From a checkpoint of a small transformer trained on Wikipedia: a variant of SOAP for these matrices.
Each number is 500 + 40 x the weight over the matrix's rms, rounded and kept within 0 to 999. Layers, rows and columns count from 0. Numbers have three digits each.

# layer 9 attention query, 192x192, rms 0.0874, rows 0-63, columns 64-95
466488481516447450482526509531520469521470526494499503435482487473522505456477531502497499452484
488537451524459533523498548484514463539549495544455471554527462526572459510471475497512466523544
478492552456493507481457514536472505498511507536529477533500487457460482500484538488502498518476
438466574476408461504428530480462483530473552539545491495498509476473459444503513538538499612505
527435462482446429470447523477440508458434482523437406522480548458450496525569453521521519598552
521555437582522588475510511518532466492538466426463540581459497438534548558457509464432435446509
510515499494512510464449486496489496487469505530490594542484530497472514473427524477489506503462
499410536453515527462456542507520496462446507396466457502471547551392461493493500585544484524399
521499487503488503555528484496461527509486521554438487504550419534555437486527508462523433550467
556556539463518506564501542539463540504492551426530470567545503522459494464441520516475485486512
497440536507447502486437455450435535517469511444571449525427526444458580550472455493524494573514
483461561523453424488411528511433521472468504501506383476500504472451493513496487491573475611520
578520411439617531461579417519550575497559418426467537545547497536538599544508505484438501400484
519516544485513521595525485512439552470492543459489516504505520479564511501445526495456448561492
452574515509488503524449510552498587533527527527556463505437468523493584474597477557494570535486
517523460509475478467596507575457514510531484548526504478607528503483417463473490443548516567450
522499494454468574487472555633461561395493474556485398488488532465461534544429488449513442481440
536443510485517526498536466530534491473495548414515485553426460484440520525495508518526450467578
535451552486535357459470487450504496492561469546562493539574597485514578537517498439502470512520
496434482543481522527491510511468478505522571440557549449524479481522468548569464522524526550568
482527484522443545538500526438469511530565452538467433521464517518503535533455474430394540494572
512507489500470478515498522496471545466580436436453501506476432495466501546528513544542418528557
536498491547444520437478504508473550513558435451512501500480531424428560583454579529459495508465
478423460511521462500576462454568454517418520449496557486546519450465489503471513533457444511485
528529451447534453484476514517542537559548459500571497538530506495470540500489518449510561564483
482515485525528467505522462514511486453463502577446482453502593488595502550413513460487605558475
488544560571504537483431550509513473514574571565508445516490532512456532510486509560409431469555
518452422428537588500514532473528459484464516484534490512444515492550520489451486440470532518538
495516563490480473484567464400479479546495468486489636519512561487546499545498533516540409437544
515443543537519444459521474479581509543486547511497592493494532480465443531505497562546505449553
457571525453475499556476466476486483414431456477464439491477512589479470448461384460495456465570
445489578523533552505560473582445500373533572502486582487473534560526480517421517531424465565538
505530538470499569535460477482505498499513503533488523546495506528434476475493541521446476490491
463463513495484469527525492564565568523458537581526506477555565466474506511497546482540493549520
481519518522498487501577504475571434563439482532525591497533505472521471506428428492488558541531
520527499489447459493480483466529500468584515515543547514473541486537545549528498430456491470501
482513517497492535524458489573456505535461541480588456490594497497558469459540474479510571482560
513483515508497502466540513492521528434465557446529370484483514535462490452529402507434512461547
484505518456575442514498524465464482548481445530534531480576537568519504436479495400456474421517
494492550526531491527611515516549473405536480534538429491449523501589574496497513469424570457442
481507401464419510494458521388525490557521470524539450516520569492449496484535449428512462503442
503604539451511423456518484483540460555442422584488414444529524551442537501525543451542585532500
537557526535528500505506538548522516511530503535525486499559500445555482458505517464484481448461
413488474495522546527476489542471500499489529546534640522525524577488472517453486500496474557565
514451511509543472469384464508504477505529545562515564462503500480501506557498508504515476584510
461501503398423444450507453586593534462565512457562503531454514445454538545491522528438577436470
465474457469479497466490456509469529465498474550510484443554514525515539552497454518510509550543
559476561448594479547498447545451510515529540475463506540467484540574467492525527492591464461494
457493548554486454553536452548485470489502498501534585486465539472542452508504560445537478482554
514508511551529527452500458564532497537443538616439510426578553466466497539493506534604552571471
563508574493541494436519490506486548522467448491422364431572500439567557490520458501528534486465
478453478525480446481562549487438541428505495455426462562483510468529534440477516518419440426494
490529425532444538519589507360580448497479526516531472476447533514396496529481524529475485515521
507547519519554593552538488478470516485445559497501542498457516458591497500410452607460437517510
436556450400486478510516515449509524503528494538503475539481539467534547525472496486438519558527
475477502481537510534519465555478538670546419497515550460481563484590571503537607512431657563453
435563510438474494518526426489477499463502474545414442430518379517561485430503487549561539556544
475523484504481563509456510549380423510523456470458482479423476506533491524535525460557466532526
518572506492550412495521607477528543510526525541545422450573457491605521465517474547502606562496
496493506604409526463420531456469511462538513552527608494530484433472497496481512552479444521502
517452485421497491521509513563544513564500566475524558481455440519490452592557556480528511481490
491513490486530443494467482473542528483537577492584494517510476463489542526538451530441446506537
522433509516509528441450519509560500451480456496483441467430528447462494504500483544507492392479
461456527505437487495517499467480494553584509479491556466557590534505479438506522549525452549507
# layer 9 attention key, 192x192, rms 0.0903, rows 0-63, columns 64-95
535472497459552560548546483441491500447541482488466600516457515518499530469498498479471461517471
514536534499478489544518571470568528488519516444589595527474450520470528522545503567522454518427
492477423533508508501481422484472485473492463484538478491503505547516520533459559511437550499541
430442461465598451458508498511389420546468435462475495454579524493577510445508520431451580463600
626611511515496649535522571468609538375492610497581575496443470518441501556499515483518448468414
489457483495477529530533455524525520440541365401583446487427469464586444510511473538469529532422
436500513500513511503456517441553482584502501501489492501507495479542464534564534421471499480510
491448517521510565509551424508506437557521523460465425522503550554451508524541530525529449427506
481506506484523509524544480514544404509475440490532518495451478521502492528514557476530535486519
460455436496548520551457440518485420485496433533497594464479475496530487519544476489496470574454
491510476524563505457500417522366515554483501471464432397596485488558513451439500407512586528594
460465542433546485478487505476428469470484553489475482479534508507495484484483533499463560490542
582528484547513550508545520510591538483529543503501454549467455473482514543514459495540454498420
468513458536613581592482592478542599515535553431526543458497553532504554569491488419459563503556
475642464474430566488444487534508581527529505570581430460458550536463549466459541540507529433482
487538465473448462477483530461430526483470499526514528435535492420443476449529454551494478608518
565449450501536549521487488492479552522484420546474428475434515532388578425575430392521520457429
523430499511500466443500472546441521487533491418600575552452549456564553498490547535474455429433
527504533496492469489498443479512535538597557566520545485577551523609547484540499491499498559460
539417504538468506506487473482468424491467498503542542452579527450511514528523566585517446581497
532532458503492601585506576492554514510553579513522426525459494461460485548445417446541493538424
464472494406484459502561474522390538459503629422464493463557457565493560456484418511467540386453
454438499455455495442466483492467499476526511426575552485539552494529523496485482479414506517466
430464513532521495466475452532473435513494504489495633516555551515461436580511540577506397481593
515538440495473527444519513494422556555521473551456487464515543486474596504583512501509528572562
491518555576461499470528502440470463484543476476457441451415450405603504544455507436539530576584
628503500542539510505521531534558514539485481644532401499407461568610572485447452518558538510519
538465476496562565494452589493474561445568432471460536497506514444512561525525518478517526522520
463518509476569426466501490443482554454540478592539563562531584525560523532426517485482488562507
487472512546533458490541535496497420550492582583519489462587506512548507526464553546561443497442
467623570519583444598487448418513485347541548524525581497507538556482472459479462487438501542511
474483509511429521576509527483510474463491515542466523553427532561435458465435460401409450521513
443484520484421445498478513465505508607474507477535478533488419545505481513485563488521531447585
527532489502494440486476443534510513559535409532526581477520590513530499467474509538549388501534
483526463503521586522555496523547475577483551504475505537533535406486474628475484461546452564508
573594488455517512522400548512519505518591603508519488510479492512517523517474433391404585526528
474549557503477460527376506515555452544442568512586469475525469529515452379536498555509504513561
549481589532599509526530426537540476417542541480543492501434507500480465492480448577466446443535
521552513510505388515483510392481519499447475558512626524501459551528452490483413489513499507588
556502556468554518542511458514527557422560404486455524534361540431572560512510412521387514521517
629514459499479601525458493507598470524534491504528447467501491472463524518544537438546488486451
505540485550459487452559539559563475498408501593544455512509508465500447513530485497604539527535
538553473530543514491531589550551546540493488520507444468415479548555505509441448514512519576484
453541510476454435450478429443447500549536460536511596477562519531502475498411559477475434515552
544496541563460450455513519523501488437554521542494533523545546545581555595466533443540494482545
468542533529502436558491542582588452477547554473457448506399525442546556465484486432465600502350
540469475507485536520510467511459506436504435516432471450498512488519572501502493510511471493489
508485516497571447527540525539470501530440463477467428456450491550630538483505507533546563444597
401534539534496520505484485459477542513544531491544641495480552499600478573504509487427451548529
553515472513533530505508498601603505548485468560490441501539526447467528575546485476608524508486
568478541454588519415518387502555522517454438476399452579528475445474479372583457514523503495510
486493496526558587513541473528543536457529537463507506455477498446531426551534483467480452454407
473482557510517546452571452520463503511488554492546578610514456511468512534525511559506429461552
479480481486603634553512570519473470462508444519474497495485540476511572576490580440492491575491
483599461536467488446486490381455561481576447531475484486532530515490528514432507422495473510568
402513500496479474395520544509486516630574441531447445543534538458519602556481497506559542515476
381608500522554482508525478530464421458433531524471463475576426566450470431463422525595549469541
444490531528534522529484505491519528489418409477456498544440421522600457444487485503543547557420
484494485497537473464547551478454458549498551484476509451640464460527523460426499497489527452539
445468408448440473512422539502436444507467575536548494517547465495569467448477557525444496565401
535544512522465470552560520532526509601469537455452477348499479516483523560447511487585572424490
522502497467428482505522466503433501520524566458493584535497452490567542484456562518488461569488
507400456525576526520473457520501483419520452498523511511399490450486541476546480519502474509326
483511510481528432410471403490505572581525467555511468534587559533538497474472502525517458448431
# layer 9 attention value, 192x192, rms 0.0881, rows 0-31, columns 64-95
487502570519564475496540521522580418529454450566549483506488519591460469485441554464508519465489
497506567428546486489492477584460540445482492533514523471487520519452556502506486412516511462536
502522514473543513505484486503556395493529500508499523474498512491483470507606471500478463468451
470444535487527556519422515505613468466569455499556447612532468531454485467445474533471496469527
495553498482514459428416500543438479528527474446484589444566527506480554532468479466546505501502
473459471502513538501452535441555487468523546457635529505586537511495496586406457489507542511540
477508529486553524482533497498517522494489491438506548553528547475487470500524487498524517522465
509451529498495536491510536450517526459471481487522492516553449536501497524435542494486536497544
476506414519467498528539430516495515489436472505458518521460534477505506518491533539507443498526
481543542462522436394496482482413583516466473523564620410473516539444480428453482478550572553538
422563481483583473523481515489462556519539510521439485559471521537554500478521457505483521536520
514542434539556444520493497482468466507470590482556549525531499508542545559504455516539514554505
482423520520477441474525487517470582518455497524526452497534423524455590514567510549504498504492
561518517434453479543498513441503469538540549427523539500502525442460533517518499521459465496525
529466460431507563494414448449408492509481589429516531472539581485513560536503570476529497509465
424521557493518583513450503521533421498542549477510538481532565499476450524489427520435547441538
459564473587473468469497488557475508520446509508534442576464504479535493452511456411499474478460
513436492446504480526587463519491461512472499455476558444493456519522514493532494548497446518468
512464514481510584458489552486530478539527508504426541429499485427448443513538429466423432518530
501509513514495454489562484517413459529552591520481480442507535499504524442546455526540421540474
525474454517489486468485454505514503431567522467523539486506490496468558430452477534525459538573
506571512516526518498550450571453431520529460501508484435461479490479517492527547472483526477534
519504537541525579544487490428525462495496557452502448521487521504483550589452498504542522432500
516426504534464520471409484498536470495454499499485562450486526458491452562442536539453439465508
521511467445516514468459487504469457493504509462407485463518554472520535527528534492513498490538
535490457457491534533466505546436452503439494572470473495468507525512457493514527454451486530400
527497463462448417522520482550433504486499460474509528565422482479522526497540484538516477532488
495493473502509535539534437538454458499591474479404525449433514489497546494492471519490453449516
478447468448510461478474499504533482465484443507578486531419485587420569419530506506531485560475
466519512446475489491509501464457509474497494500527511483479544507546485486441565475524517442475
451485527540502486485470503504478528479525507492426489525525537514528473542488477503514550467503
503481592533567472471533456543484527482471500469601552465503425497447505526488472474488536499528
# layer 9 attention output (transposed), 192x192, rms 0.0757, rows 0-31, columns 64-95
498473470521532497564482468489442545459541497580502503445588482437538526536519517520442421528458
550517509474472551431484533489495538529551502527453449508470486517610482550526503528473538472464
411465490569500554539470500527452493494545510506555506489518503488529510513540449523508489490471
497505499494497480532551408508440481532514485481561475473502512510551497490503517537491524595503
465565508514494491526422442534537483423491481504544470542498427533486442503486398567463527463496
449545451583537463554469479572524448509490513551485429544500556507520540435513526517488564501464
424500484514523491476469552519482498483520579534534528472478526505529543466536499540471549467566
470450434488495555437525482475538490488556480525475528501467479488523535471496501442507436483462
495552564460528500512482572525446548518553484501510508504486502531472516403460461483434476584468
459521403535531469512486493517530493412564527500521464485521519497519482521509560543522471506525
547470447536492456427468523488528504486517546552538505462495527544497505595545537468540559442492
502497485474451486444538526568526406474519534558429532428498530556451474492502531505453481528494
491546511491559490462499479559457492474477546523497527495467555474491458526434551497511433546537
466478449491505543482494564410480506500476524520489468558475455472539510440448437402527475507463
525523599525552449453499536521552499503474480587515465514531495571469543419552503546510536477490
470491457508540482433476524506471506469519468513539553517558513592460481493539453541577512535492
472473527419469464552456542437516468445537537500413541518522521490467485576417501495523542474496
483437512497507532467454508516502528550494465544502485485453548479460490492537490471540494444538
510508423474482455528522424448483501522526517454537476484528544482522530550491513510538478504401
537476440499475563578410533516498562480495524477502570478511458483456469485483504493490466452510
523551497519556466543529550540489477484482503520448529600502475439516439529553468430543490490519
486605598437545459574495523489412514435518495499502492514468476519557362499598492474552483440434
502519585469489486381505508501493539586495503512482528523585508517583511554518556501564504496510
502574537482523495483527455493470549502507500539481479511468519495482510443450448512460471522511
507491469532442483480490438442507465558469461500602535585533471510480498458489476533476501456510
457528560502556583484537519456503530431444466392514520540482575506448519500509508464471469450473
519497560536462524498519535476524520506475469578502470410480459497403437466445544529570436495485
521522570541504502464501470423485545442433504538479478545561460483455434575495471401535510428421
487522517548487490568598518470532537593465556533418538476545554464543446517544580420428490446546
454490503519537485528478531469594500468516452505457535500474464505521468410535444524480500523514
471552493500502634568489527487492457512495529521509496534529529522412523514480528586495488528511
506462483457502500479483540524506490490496568531460495463526536487550506490513474562452487544409